Weights of a small GPT-style language model, trained from scratch on English Wikipedia.
Size: 9 layers, width 224, 7 heads of 32 (1 for keys and values), MLP 448 SwiGLU, vocabulary 8192, 7.42M parameters.
Architecture: RMSNorm before each block, untied embeddings.
Training: a variant of SOAP for these matrices, 134M tokens, 2042 steps.
Each number is 128 + 24 x the weight over the matrix's rms, rounded and kept within 0 to 255. Layers, rows and columns count from 0. Numbers have three digits each.

# up: layer 4 MLP up, 448x224, rms 0.114, rows 324-344, columns 0-223
# down: layer 4 MLP down (transposed), 448x224, rms 0.108, rows 324-344, columns 0-223
# gate: layer 4 MLP gate, 448x224, rms 0.116, rows 325-344, columns 0-223
up324:091119140119179121127153153091157087119087102172165147155128110133148122145154125148084176069140116168129111121104146087159116141127135087134115135130103085102145142120137138163143137138071132149102141123084101150119110099126172156153142122140105111146145089155158130120119112209137143122087167132133108099100102106142145171157110064129122153128128154095134143109059173138101135119133137165162128134121135132116076165098141115122104115152160114086109148124145112123098139197127130112151143178107090124114131145142113154128137096130096167152100133104101177158135117158151105114167118131135136088132144116134128132121061079139139102139103129098106143144093129152129131174184
down324:179129118112079122133127138087137120131154122107137164126144113094125113123160127105144170131143165138138122093083112111130148157126094108120177152081092121166102114154145152093159129129125142116126057151168124148105118099105087131098066113115144150118113096129099086123159162133104108138129145148156102178149111128132148142124125151096145132074129127157152141088130096123156165164123153113106137146097164127108123128126116136142127110193136118150170152125093156137106128100147146121141139136152146160130118142155131185115179173165106151128114107148095083083121144094172139133100169110088175135117100083127130143093116147121129129132117111136171144102123141117139135127174
gate325:145135157137148151136105140100125122136125118152094151114164082147144151140130133145166093124146164102140125134142140122121078082149116142140177102148098125148119147106112125151159147146146122161125116165140102105135145096125093125099107102146140119125141085096130152096148102112149117113144105142136105121114142146136106165127144121160076107141103126103142097144072123126078081119115174122129108100180153137131113145117130118120107136130125154134147139138106160117172134133134091085102101110129139121119147161115147137142117091117119138139134126126124129141130125083112150122133114138112099150130112156162109122194121108127098125129134117125119168101112112109173086135098
up325:152132199101122140139148134139107092137098142168135138167083141141133137114141128122118163096145110138140126117092125138139151116188114132123108122107102107109129165125114117144111119169117108121115135108153126135129138161144127118153158121112146124125157135127086108142175141121108130123115134142122139110110095132089134130137157092125083119111145131178110148129131122130176158157130142133114106147160112104115135129152109154162142137135133134057115127123130172142077101146128156148089129108178103128134105120092121116133169101157111113115131082141094130139105147164111134085127151116155143146121124176133096150116154113118138103128092118093113122102082116140111165102142
down325:143137156147127132130120150141133166133077155148106107121128151132094105147108140122117164164149159126100141128106105110180164124176112096097124135114098112090086130118101154159116148119117138136152122112092149126151142137147132137155144073119129137158112113087123146170112085103099110141133134150111169098120128090097157107116156134127095127138086128153168105140135138129103136123127148112122137173166110129104138172159145144144158138105119118131133108105094118127119123149137143081117089111143091101131146095123116157129139142083127118132143114139132159092153107138168095148161124141098103117137097136112117121121118148115142073118142150128136126136115132145103103139142
gate326:112139109087108159130117147129141095096098095159122111076138129120095131095086076125141145157115170125152161150153129121092115123108122126112110195097144138129126093095124148135144158134071129114130140119181154099140207091125127148100106139129132130180111097139101130108091132160106113106129095080138138141142130108135096128181093147149112121133150112122133159126101111125182080158133143102158143151141139150116106124141155144126151149158134088169119126075181110150159153171135109115119150162121138147128123141130115134126143118094148110138135130155139158118150140111157130166149169125163139138115095105150117172133119129091135137088109117117168129139109126155135163129144
up326:083127125073112156113125132131090152129110095157101140120140122118137139109094124129167149130116139103163113167154125128116135134086144138138127169124153122117120111063143127153174121135088107119134123111133114093141165119086147134101134125122087128161112117121138172123084108156085130151117130129154111127157134113129110101165113158177140123147146133131127152110125138132144092099130110129115138135156144130089126121152147170107128120132157107120117117087199116150131104183124137107146153157115110166111109115145113120123106128101103094134096102150131115123133118104119156132164165138123112125137127068123119173167135145106153101095097111116124152158158143097130094141145
down326:124121147102099133108083120165144113155141159134097095150089138103153162132132172152135173125097112095128136109124116096119115158135117118102176147138135112125122134112101119132123121138108125129100084092149128099107116128148115115100151143124134152122126115159158156117162156176161097151110099120146127106107137136157141088109149160117112126146097097163116159150115098103152118112148114112110140071109124099158147105120141117135112155120124078124102148149148115112078137110066133118128159137140133130149133121138114148074166114134171121102111103140121109189121129135076146138112159111093140034143126166108143092114139140117143143114118131101105115182122117118142166121141
gate327:117120159112104133142123139136121140105103133116141123149159117133099100136098122102133147153109142114072141116136141122146143162140103128125143113134133108096160169187145102173124133137127063097099182109123159125081133109119104136137141124104128136108136125124089088140153160108134125123139118114142137157113126118120103162093152097141110150136122078150148098135137118164166108139125127153109086130162127161142127131112155146173169128110138101116084116104133140133126121110090112137138113157126166126127104100145104119112154106132120132124135163096136107083106153131137086147101209145115166113164152110126073147142155138138138123155116090134125162123155124139139135127121
up327:106165109115137161106150146152112082148092137171098125089150121127110141105120120161145117127150122103164123134127153148149152158153140121106146116115128158154137141146127123162102142115130159152154105136135138167112134138131119124125134159182120151138153159130132113069122118197101124131118120130127182133151112133122137103101130123123141132158121102118097108155123131152137126116106130132095147128134172092162105140117135112102094150098106116104088136128099142164090094115093115116101128140099140138117143148106136146123120156104184096125097177140104127088160107125133138128145103135141118096113128136151113136089163134122163123106117145148125105118113135119107117120110
down327:131137133136154117109140116166143074124126132117076143114155108101149137134138107120136154119134125145116128115129137153135137111175132161145120150116137112119125126076119131104133100108113139104142077135142122140082170132129153095096125102127140142151161136102166145105119098159113146124132112092108108140144130162114109117120085127189111146129093128101098099135133120082130099124139148096159148101133174121081125112102110121137114120137087146124101127129105095144151153086102135158143153116131138134205166157134128106159149089153169117132088123134172103128150127167125114133092110087141156152128107140102166097144125123123116128096086142128112110137151091133130108129136
gate328:099098102110136136135110128147158142109105144100160081090122157115095158157115124099141137158135119131124117139128141127083087124140104180130132123133101147116114119141160141098141072151130145155098143153150107142083152164125144078139103116106129119133119152098105091147106117084121134153131123105103101173146129110135145125113124156139133121107135146157147115132149166135152140114145143120081156141128187127115119134101148141093151156157113125121111134158121165115096142097148063123125115152140182141138169064147127114094161134097150097095102103111135166159193101138155134125125133140121131082086143101143178104131104139106126139134120162116092131146140111137108117098120
up328:156128133103154134142129126130128114129148171077153129123129171074136131082122142117149070167116139073141164173141150131108130127093127144120118178101141107123152160125148125153166129164107092130120148096088179123117126133125160188087139145131089129091070115143151122135139112115106135128100148115133152119101138143120156109144199145093123101151147111099140132151086091156107154152131165118126089104166126182143149148124115087081128111148095090110157192134114069096120128164097148094117111112131101103129128129137163144123142160122131083123164130112138132155105139096104131145127109128127127103139102107127142139121110147084141112101114154087167116119130142127123153141141
down328:134100138122076115095135087140175099104132111132130150115118129112093123121108143120129144182139135163143172107148119049135140149160156139106109118120128122107110104117147132145155129151147149141151159135120134111125157148087156148143137135122126101106147149084073140115128149126095136138145097157093128141159117161122112151082128158134139120110110107142107123123103152148118184138116151105072108103126126135133065105169144112120130154135145137115138088131117136115193139113105153106157145138164123084119100096086138107101117201155118109076106129122130082111090139118114140130181148122174084150124124135107123148113165123147164161105117114107148084141117154116142133135111
gate329:088092047116129161134122102123141131134104091112138081109080106117057158153107117158100149111193133172158120161151166117125129082154165126107140083144148127138163182135136163060152157134090098151146142086133122122140085157117102116105124153130140085141140113142130101188134164090113135125128113100146116091076118120116126104142139140130138106122151141145131141183183150110131122110193177159120136098135134123047156166156151135114124148085101146073173107083150150127116091134105191158170150140157119114081103070131167198141135128132141142113122125160131116104132145071149126166118140192126151127108142118117080132127118136160160130121140119088084163077143127122182196096116
up329:140104088147116139162089087109119105131093089133124096099104119127120129128138147151131097097156177140158116116159111103105146072148121137066158052134105112126094152173121171076185144105142172132136125117126167106133119115137119149093113180153132100161151123136121144210153120129085140139158102173140154081117143130128125106157132183170142148141152151103124091135141133170151102081159145186141116134072090122073142151138151163106103078164084168098144129101108176070143156153106117112180094104161118127105115098138126168114126144131127152129102152130139106106136120131156139128078159159146127129098082173094093137117099167123172116087143167125099144119175146112173160136095
down329:101138186148108096171107133138177129105100117129147141111109123152078163122124120137115119147131136108143132105129113089101178075132161109080110102129103155139093146105131139110140125111125149149119103142121121146143122122130133138091106161185140093146157155123149158128099109122164106128150070135110151102130114148105169153128159157125133119152131151162143115088154142123112156135105092159152129149121143110132098144150128103135111167117084117120111102144113116075129132141097172149119113123151127116166121099113128218130124188150117149151128171149119121139115122160104146091180134110127091095109158140093121122152127134138110118133117135117144113129150148130174150120123
gate330:134157126112126138119147129219098139118118113168118115148129109114100156161158140137154108141176105130154141158132134087136098127130127142116117118146117123110107125134163130122105158097121155105148143145145133093185139157154136119139096173129153108109120144177119107130098180111101179108148156138103145153144154146194141155155161140108101135132115134118099133131120098145140127102117138122173118126105145109138130141124128131173116101141097140130127142169116129191147123131098093132121083113105119157129182150117099128160161097093134132110133103119110070155104140134111129171114108139137101105115120103178156096123114120109136122134133164178124168164149065118114101120112
up330:140190149148148135181100084153084140114107116079096103080128113112136125072140129122095128110115102136153176118130100154155139149117131115200129136119147107155153164161131132151115140070153103086110133093125147119145124084096156106112150109113127151112117127087145119172096140115111113137183107111120148126121109115140152100162149111117093102137122141126138131154140096085140101096140132100127129110119108136095166144112128142150132115135105136113126141149135134102106155102166141164173162126107098128088139112119135130112152173087118126128143175081161108103122097171153147110102139125100124116185140135089142106120096144080078142141134133148117119147108106157142145138150
down330:092044071113105098137095158143148132100133128126141150151135161119103117127072134116105149086107152145131114080136135115123150135158193133121144137140133182144116089110110104165164146119089106154150105108116143127115154152155134068133101115193142114159131153126131135151159116145130139120129164128146139125115113102127169124148131149120092152124144080116118132086113117129132135110170123124130105111143117146154155165091129164140090126152120115133135104110161102125148139098132129090133108140102154102171125139128130192164130097153120128132089133137097101133130120127082103088128091085145102089134168133175144118114120170165132108146098126132159147095144118113110122160114
gate331:113157132167090109137093134140120142100164174167174172112095140117104133097160113140136122132158122142111120138131083131193095126082086141101119091180117205111154114133116130175136139131132134114134151152153119130108149111108122086148139118106116138116146176081112132121115129100098142132109136163127117129108129133109120139127148136080107153100165125132062115104154146156128154092107121142133110102118133147130097079140134123178132105086153147080141160140137091128116105081127134115119074129130086126129144119163113114114122129117134132139203111097108139125097074115113142099101141138088110163140115112136141117131126133116143130169133113139117108148115120155109093123177
up331:154168099109158152115168160097127132117103097189085151142093127114126113102181143118146126097154095116129144145192108141160154089157088125123099125138113111141158106143135124182112168141149122150095162177115119152115110133114149124193162139166108097122120129081127142117132130108135124121084127118133123151107150167093159141111109120113117125158149125130164127122101128121149137081116110144127123115151082120156111100096104076151133168122133135099152101123145147120113158129110126109077127152137117086148145122116152128112159108159130103135127151109131090115128121127159122155121109158087123137127140159111153109129135112090138097149118101132138166142153138102184153170104
down331:125135135145143098106106112103143174113157177119131137116160129101117137121151126147162118116164142112136114145150130111090140118128105143099155120127142166118093157154119191132121067117113086072101108095121130136128112138139110173110186119133174109161157114118131088134191133174148130114137158081128147109112174121123111101107128098084088147129084142122130112127109090166129113152137093151102150142094141121126152149154115150106108073157114144163106155136104116146138180105133162174126118116113128150108176102122134102091126117117118147117087147107071115133162133155145147157092147125130108075133149153135128136153142121104127189137108141123134134119089139134122160135153
gate332:130162141117128110112129133106105100167142135120120150198127113122076190116141145129147131139150101137138136141115094142108084155100129151152114105153155160103127125087137124137109125089095164102132172150112154169121126142159118127129152156101156110157133141140128159141122123129090113093127126120153104123152123140132107104138151124124114168126110128141165151133164097087102129148181106145121149132137128142113172135117137176129146124095151096119147114124124127133106121123111100132122103176180120153157124137141162113106104078122114153096120143159143088182138139098148114136138129107129118149091129126222128149110123087153148167145116115120139167105137143147114145128099
up332:104144122106164146144141124106170105108116124153090139136167132095086111144116119147134133146139075180118065153111138138134069129091110109106111110136149150111127118125128132152108134115093122127149103138108115124134159159127139145106151181104124108133165129123073141145122134134084109130125106133133141106124091106122093123116113123123125140085122134121141095147122140101153112126096163133122127170092126122159175114143144124127091165098108133140110124129109117126152157124133109154124116098129104143136157115089159169138157121128123141133117168129126167117100156137113111144115152144136098144106117111156139176132128119110156129156115147097099118150145123112139121150086
down332:102098125119145160133080105108109129120138107127142155095143100102154082120174104144092121126106120139087125187130107149110074138109099129108118116108143072142182169155123143187135130118160141103133143158081104087140130096149160137131115146104124201161114083166109117151127114151106081143151101096143131157134133138121110130111087155101103150112086140118146141132124143118119109144086100109121126118115175116101119121091131106148139136109107124133106110148095124126120131097134105126168125177154092110134128144122098085120108141086131148139131113102137155132116159132137137139135134135146125139142138138106167132132133101122110118120088097103127137130129115132129126123134
gate333:199125137161154160130143156159104181145090150107130159136144070121105138126098128074145155114075130179095132165080152180148110114083144149158105147125097090154107146161149108116147092096150198151141138132162112150124128137105151170134089119134115150141138158158120103138133149092095096088117144139134133103164139086152128107148134169121083141107103093085096116134163151156135106114108157121131117154189130094099137158125106106115111083126103173104109096109114174182136125079116143152107116063149201096092116141113120155126146103141100126141128159165094123118129116107136127112132125103081132126117139159159130096138131048137134132088056104142137176099131076122070091134138
up333:077156102094114151142124106132107140131135169175097117101100170131149134106102120142139108161159079112156190161099147099126137167165136143079146089162137170066126140137111139095129115159151164112129152102136141126147113151096139092141143155137133064136169123113118133107156153147116134098130145075113106151114136166115129144088103103133145093105134101103166149139115165159151105126104105147117175140055145125165147102104133091127118167116112109162125114152101132163092127119160141067165112161119097107158131133159112135157151173105084151161149158127151170190084090119130128117109149138165133130163138115149173110135166126150102103136130152124137116174133117126111149135165
down333:123134121151122121124091126100168077150163151110129151172136106109147141141151159154098184141127126141156092108127091163140105144091151104130157105144140154112149128123084128143090143159125088133111105169145148081125086148142145114087145160144088125119085119115158180090134137134131126148149144160164105107102099108106089158075131097144141120133128133151136137095083148133124092097142134065108150060089174118114159119114120136111149180135117136111113079129134136130162110179169206145124137134094108173132170139144122096123106143122109141130142119150188126133046127143136146155125148153157146159154150091120111139104113140131114107174140152137126122147122117084149164138149
gate334:123115123131122118139109155114160135131151153099115139130167152148114123123162154153129080092116107121150107134162161124141156104147103072116156074111115069138124142113114129137102109132109160122114133116110093153158092166136136145122144115127128091168173129167108135088150123109139098117161089178133128145155148146105134120121122106113115121114104123078148127139128094108114105107149125110121082139100152151113124082113101127121116130129171105149150167141129148104151125120103134115106143117080126111116165103082124135103120128137155099106103151088149124127123112141109123143126093117131128114115128174140142146160134137148113153100128093117152097154141114134138160118104
up334:161128112130134111128142133119124155098137137181124113079129120141119124127096157106152089116122094128159070127170139135142123134095116125131137133137162106141065095137128144127111131163111138198132121149107152113153138167129153147140141119147120162151163148136122142129094126135120155114140136117121153121138145129181147101106136140108122107112086130113119089196132140078123130151104140131142152113132098184144132117134131109126108139116137093193138127124123072164128131142099092132144142143161123138095115121115141116127109114134130136125130143124130081164082127147150134124146122125105110133118138146126158143145150134106128155102116164115128140106210111110134131125118
down334:135135117112125141120127129106130093139125129149142129121102122114130133094154162140157099121125123176131107102123107155133127124117115105185134172153161127154144119136123137138135126167164188161178125176115107141154156132108134090117095127147136179070138094141116133086112149116129119138139163100133178139158149135164159114113164120178108135151142140138121125136107089133148088155158147136130129118153138073165137141149133130126112124150124085149132106096131102111150153142152136126167146150103149106098104151124101137126099148099134145108094092157147117145116123161117155087108097102131138146124109115123113121104131173139134138145156157148144105103138133108083137127191
gate335:122094131146108070179160126117151146151105122127127129125150135117104149106109128200120111110142121139150134160108118124092127159117075132117134143142145168141102140121114135136085150121100171141135132105144098127099116105109110123107129128143145148129170173123119144115171137175108155170118075111115116125118132103147140106148114120140151069139169099118119127129145139122132116131140144152104125137154123173133062120132091108139138188112132178149126123123161117134148116121142121118143131107092152107126091126133138164122144106129129120131095136158117128102116095098101118180101131118155150131118123076151149091127059114132094122170166128074116112118151141124127133142129
up335:135127110094129100151100120106168146185114120133123140110117144115087143112141087163123151111117152169119149116130145151132142122098136134163197137147120145191137075111101127114104081133141183116129154131109177129138102133083108096154145127167118178097104089132133067156141116126101144150135128153140145117140126109151123113121101120153117134117085137129100118122137167129137116119070125152079131153131097116126100076146118118118163150098142122122140076121149098154184160117119113127144133139133125135149110115129117121160121131105078099134156141141121153129108093104132144146123126097138154132153111142117122108112094143141081133127171110137101148102144115106171126131159
down335:168122115078154131154074131143140116141131103125111147119120161136109081128100092157093151104060139136131085098134121153080138154125158110133156166178163174160150119090121124132103113129132159155129138110145137134131128170084083097145095166165154154155132113164079143159093126123114112177096132130149094143134115134155156125112121168128097098109063140141136111096101148170111127168122120115123171147085083112117114116154141117150146151143147126163145112111150119115159118138156172159154143114130092144136119114152131134108159097121155098125128152130118137125135105069112105159130127151093125137124116111167118100084082122113125126128128124138105109105142099110082126097081
gate336:123123131155088104097116091131128145091153084140135124156177141128153100123144117099118113133153122127092157098132111141165102131151138131100120164150122127094092165134112095157101139125108145124121086141139104105101128149140116130151091093147114159192116124124151132111137131175162129131151108090136157127120151128108123114139101097156136154125131136160187122140124135175129126156125129120135092105132175121135135122110120142141137160142149153147131131139122170111127109079130109139135176110109171133107139171137098166163122127117148127136125190106111093142122141111111118142109145138141115144132133111112131095123149132133154094129164120089146116116098109132114119160116
up336:119133152137094113122141125142112148113145056096168101109131106095150175118126169141125157132169130130169126084110091115123125139153118145113122167137147119102087141125146083114114120096106139146174152116153109108103140139099114110144143137137102175148143133127133144134121133138089146124111117105109150121127143103120133099124120108114106139131148124141146139141112111102114108146124152156114091117131086094153076136131052139114113143118124130110091190112109113117119111126149134131132199137109168131093148131135119176154092150102142145108130161178100136154147134142102153118133144096105114133107134122137084113093137122100173093173142128153124104108124115101127116116102
down336:141130149125108096128144164147126154172165139156150100152142142104145133113162153099142162145148130110147094100113111142165104144127142165135136107109109086152168112185148131107130134126127106073131142135131116118087133167158109142147115124142121164111136173076153113111118116136101091163139084092138134123124154177139099142133102096105108144137153131131114121103157096125171114148110104142129154124102160131154172181103133120170106129112159158146143149145147130075074136116124092164117113148147118148166130155125127138125141121120129132153110134103134124139097148118152132119124167125152147107128097115129137119137117132102100111079141158104138124147133121130078160124133
gate337:129128127084137123170149099128160105088099116103149103166160157187138166122153150152140127111104105163127081122173091129083145147111141144123153116124144135134134117105148109124098120162142156143147131128104117120162122101115138157136133123114167138090103060195129139103163130072123141114122092131140122129116149120113163132132137143129178096160133184142170105180111151119075098118142096134150118139140168146116165095103128145135129143142124132122137119120141090139129106167108139127085157116140133145140094089142110159150096131103120150092112090144109142153129110096126083102104108176144129120123139116097119111161194115142133107143139171151085110136098144148067108168100
up337:141124117130144139139138139131157145118100152118124156167172137161127144104078171152139152154177119168142129128108129149098133107121115126144125140175106143126142111141095160154098160125131112141130152133088105117146129127150129148142127140156101131097136103157142116153152103125113158089098099113178118130146127153137170134134057116150120126114111134127100138123122155085100120074159135153120111160118128126133096140094143126131156110089128102141097057083120141129121101146132112141115124138072203137155119129111106149117150115163090165126103152145119170134115193115107095117100121119152140131128136151134122129112112139099120126149144115147149150139119118179094097120123
down337:131121111122111135156174124103129116080128122129089141175118117154130144124160127127109136170141148155100114119085104128090168161147139124167125173090111149080193119112145164117146128134170115162127177144090097131111130089130090129136109120088165179104144061135139144124136128146080122192099104127130126143112139099132118138104168124117136104135090128116149129138123134168119129138141118143157157112111138102157123119075096122145104077162113127163111123156112109136118138101140111122118153102140136146122131147137162119134146152133074172115111116141176144117089132135120116075087123124154165155132132148108106113153174119127107100136118153198149153127143143125085160124145
gate338:120107113163118120137124092116137170132122095116125176148119146125112112149082136134058115164141160138091144118131139130134133116108140134127155131134167106069137114122136142154104095095129115112093115164114136147129130139154146182122121131103133106116161061111086158132098125091114115152130133143113121140134106110136125117118147122115072109124148176135123116103148106154120164103113170127150132108134119151135150142161082118111123154157150159147121123097131118114160119133098092137135136145145099081124110147125156113134104122128114131156129133128118113111122141105109090133115121134102119159182081115169134125096146152147128146134136124116146122136120171125156153121150
up338:138126105151124167151122103109132126090106135120120155156105137113118115138096138140080136112123131140098129098125130151148152138129151096143143087160110120131132133107136140137124120141129071099106101118103138154121156131151151144113113162096148118135139114136103143111137111087108121110146097114146112142117137104101151129108081129135125123138117151155091116099162146136128176103100172130136103143137122124130118141132088110149122162170171147148152121139134099111160167157110140105139096175147146102106099122126157094125124152133102119162136131145083130108107128086118062144118144130102150159199136109136109117142122192157124146100158129129147104156119143130179116108103
down338:125097116124134128132085124084140093124135121123126115172104096108097088125124157126127130125137164118150166150095168106143147119137128139112146087160122109115128110130158145137126124171133137124175089168059088143127097119092109151123144132085148111104161078138108088109144133102168129154088134157121061107137119143099146163137161142117111125173114115144130138124108093143114140154100147123150119113081131132116138102109122150149141163148122111153133126131120140135140070116105135111157127134142139137082139147093168125142175078093076149104138084105082124123104113157143107133130170138111133137164177163122125141169109154122123122142184155140137126132176169103171122149121
gate339:159082152140100132120126140105152156110146107094081125122097146150124118156113141121178159142135110128129124113103124096125108105136133152174127123113104121135099123123143144104133140107113127151156155108138136152118140158139106144110096113162095132080111120171133070124068129115117162081117107111158116141121128154127114119182078115125132177109133143150179143131157131092111112101175139114119157167137145137134165109152124104111156147120169125149087131130154099165099131092138171142154135134107169161126141130107113139118137123104128142130110104126118142151168160137107092114088135133141140146136149089127102133129161119125109105121114101111167086158170102124154138144160
up339:118157118125137136155116135142111125130075161159154115128127102113140147133128117129089110097122093141123109133142140129144140137108117124134095129108132123136157143135139124145131136160131058135098156137119102090126149132094159096173143083118154131135145099110133140129192137114168086195139136146113135096175138120107147120076185132133146106159159104141053125116089111171119146126155119123174126112141121164136112123123153151179134119132058141107132109097101127146134123135122122118092096116175077130155111090153130137121128113192133150104115127135139134124120101136144165139139092110111161117109083152113135112110102139099103132115121118133122180112122136129108163114145
down339:122116123122117158127145135134150137118072105090147081148138085149127136102149129125094135157142123088115157131151140113166138085102118101105143092137120105112090132134104120158111143140109080156121162163124086121158104125135177094121126147145105124120084143086112136155164074074134124135141159085120110121113130112153175112082124130132143112158117113093155129113119130141122119111102154156132132127106124124131126141154122108137110122161101117134159117106141089150135124186115085104127155127091152100137086090161105115094086142155086121143116129118123113154102121147147127121160140150101122132113125118144185135104103144146164158113135133154102146161129165125125123126148
gate340:124102135154168161162098113147173175141156140146104162123111134139156123113133118087142098112099134170156158140125161143119181101089090097103188122132144135120118138094113104105110141113163114128135112140147115130135169094155159146105113105114062130151131087083117128084111168057122147140082144143122158154147172119124121118128153115132121130106084129123097134128122142151174128137114155103133119138152163141113088139127086077116118086119115114110182098103129164140125153112093093104130122155123131164141146131133097143146159122158142111146141103107143118071106101130116141146113140144127147130150138139128139169155120139097132140139143131108115142139163104079146164150154
up340:130146157095115101167072132124096116145122158111137126156146118161108098090145117091131121113066132169126103149141187112179159109074120138139140118121152129108114152139126114160142109108175135133131126124157137146107134086136144098131141100145109175112136124123114140123082081111100096182112147122162114157136141158146138116145093134105120127113102174116121127127130154179141125131120137122076106128161155141106106148132157131108119092159100096136165129096117192143059142176083135102135094155191124145074163127141087134129106132137114132157104074126111120147108114144100115101106110144151180115106111163124148115172127125107131157154136117173102159084147130075174150156183
down340:146145153115137131120124131129167135150140143130112114128135132155129133104127109145123132142129129161146145127098112094146130135100029121136120136082153147142158151137122155126127109151134127094128079162135111111130166140110148105156166095108130129127107095138105146146114121119088150115093140124153158139163116117108110131142136117092115149128139150120121201154194122100167153121104102159125146164155161114145087125148109113103092119125132176122125120133101182146117114076058154108155123125150084156144166110115135094137094122118147128074115083179094127118124110153166154104115108163076158104128119103122128162140158134152129174142149119104116097082124125065107081133140
gate341:084173110102094150100093089135180147116115079117102111130143140123101119187114155143090145136107089148122153161080117157135133172122169139095124146131128123115147156107144127080132135141167107120107124102117153149149092137108111169133119145118151100122080102176106107154151142115119182133107141147167097154168117103115131134120123164126116139148140124097117158096122169130092084144143162104117096126105107143125131133106115088145166157138119093098115101126153142124133134118125103124124123119103107154098134110110096141150108143140155139139126154147070154126140117106101112126141118068070139138122089103096153117123148120139121133132135128152097116158107096128122125116162
up341:122121104099135129078114081088134154163090152137091092158142130149138155144091150161130146169132091147118113129094107165131130116154147076165118120171147131143139155109132131108144131122175146145100114167106145150168147084120101097173131135145132124110127136184150114122148152168104194139102124159159076154128099082138136134098111069143140132139114166131140134120168165107147121090135142115123155131136085160126120111154121077112141156118142113083091116090119138082111103106157161181156127171115186093123118080143086145081138192109123180158092145128078106100130079081152073129129118113115123105123162105160131162135120128140117120156118114133110149106107136118121083117101
down341:144123146158158127154111159151131105077118100129132099145122125111137164137131122129118169139134155155152113125107095148141145116078128100139106137151102166135183171122133153139098157125124154122130173154152152148144113130181146069115167109142126133143099123144129166104101149119123149079214106141112130094132088097128111104120146178150137104168101188169126143099132121168124106095110106146167127131141113138119161121118093146095108075060114150111165080114134106111149128155137151135113114073134125111105092163146166094147165112096156101133096150135149166098084124149106125079120154111128141116141100145133160128117111107123109112142152049161129112168089119134125105119124
gate342:079136151132150154121140117116093132127103135155090108139089121148152139139137159138120131111126117103175152111116090135174073116126180195172154154167130140085135099146194126123124134130158143143171106157138147124105161153152180147143097126130140184110104111182145142184173113119101097132112118122136181168145128139149167128135126100109105156138141171178120102126146120115091122118116142149134129104115096093135161133128106119100126123128164157121136109097143111096126168112094115171136110087130134090141157146119105158119136116152155101135116147170138115120141121161145135123107149165123098109119118132142143172081138114093144183163156167133149190126109156085098133129140
up342:134124156125137153122119142125109145151154150149156135126106117133115139135079099179168175109106111147183132149189138103148145095131140181168175135107112109140139118171124101176109134125132097148134137149141111125121116120133157105132172128080102121127108142126130135122122114117116097098138139128166117116132144139144117100111131154129087132092116103177109107109126097098173160127122167156118167074132121142125131123091166117144113161142154139130109110125159133178110142164140088101167108160118124138130128105099131155125114095134120136144143058098140082158120167106089142134146108107120099094154042160171126145111114113145145086121162086154136169117129147118094101087134
down342:140075119162157115131139130124125160117106115121144112123112086128108142173116147132178107129177144130133134131123111135098159152089120120100108130140084108168135184107118119092084156086114098103125139095100107134107129131094137190164137120163158103133132134127151091092132132146145150179145168131163093126113167128154134129144101108139114103157102116097170110127147138075138098109151110116127120120091136154142121167134116114115151154105075118129159099114094110147141119130117141101076144152142102103084111116128136173128184104114121133137139129087136123105115122106113175115112131131143164160119130124110140107154131150142075093156096136094098156143146156130155165127099
gate343:164130134097131110137137115115094123131097108069127079103130089145098121172104102123117105104147112084131143070102114145152115135171106127107127123113143113122128140118121154115141097146141106160151160117128101113106135108167158133122086098118124199118148167199104130130166117134116168179130161117104185125132117100137137155119150151083121132195118130123133159128132142152132096157087129155110125069095157080105151106105122121108117105108131130129119159144124138144102167078123130122132133173089123122132156126092094119158131136128147101083144162213142128104130116094142123111107132089082095155131100124140154155074169122110123150138120101152150128128084112159147107139136
up343:103138137121125116132127123099147148123164114152152173117129161156133119126122138168160088155118107102113098135101163129137129125072131119133151149146134144083129144132148107144109149152100132080120149132116075095139074116139091149123119147101134140083152053147149150079110099150143095081131111137085104120142143173115162135166097073136166109095126085128148090174187162143097137085118071120162136137128085106148128134130134135132170127095147127117171120145140117126153111197097118143092117114112159113121150127106092170098129130118118140114114156126147094167133121103176112114079095155170136121137148140166157135187132086139114153113161122148120119129146131139113120089134
down343:131130174158132153145114099139110114133153122143114132146133160121113113111098105136118090139068096114118132108169087134127124126164150139102096132192101130129111098139128111145123125128155110200070154127116133143127142107149127165136157176152181144148147158107153121119130080117137136139143121135174132085106120106130138097095172103114164116124148169134112110143150084140148133143085141121092108098102169142150138088106143100112115102156123131144165140132099106118128178125140116128113135150120093119144131141149161204111112186121120165127127098149157150108118119123065146111113132087095100120149146142117124174150129132172173155170126125142131094137119140109170216086141
gate344:166128131121114137124144136147122133125153154196120144109166146139080118125143115107110101156118114130138150098085126082106149119133105107168109162093114139106107108110142134153128117118127096137139128127092135146159110084169130162092168146153151138122147125102137151143132112125148115133119129143126176143104102190152118118134120099166146139129106121120141137109136092128133102143143071127112100138131111119124094147138097086105160110143100168144092138135136128139111077125154124125128115100133172124175135138144133102134123080146165164166135098139164157139131141158096112146094133104117131135108133110122144130078132150143143101136128133119143126175123144132107147142127
up344:149106134151114165121096148121140142135113155123113120168142139150129126124141135132130139177126127157142120127155146101095106110140147121141141156127137123105124102159188137152140144104098118130090076154141119124143116112136123123101142150155150143178128123120113113111143175152166110150136122141162140149155132132111137117134123124134094123164133129136150118131124128094143131147137135161123129163137126064128099131125120136144151131102107129106098180110113091105126151144154131119142144123160124107151117159149102110111121137084171136137162091143155110175121144135101138103116143099116135145133113085158109123129086141175122113101158142146154105129117121139170115164125
down344:157100101146091149134143162161103152102098110133133134166153118136131149130167138186102150102142112151130146105167166121140099128117124139129113121148153092117113097150151126124169129103131133116133125121146149128131145119083134100149130102127111109115178120133139108082136126125137124164141117195137147128127125141112140098109108132124151170121115097120162147138129131128136103136124123101112103114141073135145128098162151129144097100141128112139102163136168101166138116130119144094143124112107145110099102155143132155140092183103140117135113132175147113176122136161129149128110159122133148110137119140125122156164124137123158155111134121151142124125124118105117115152184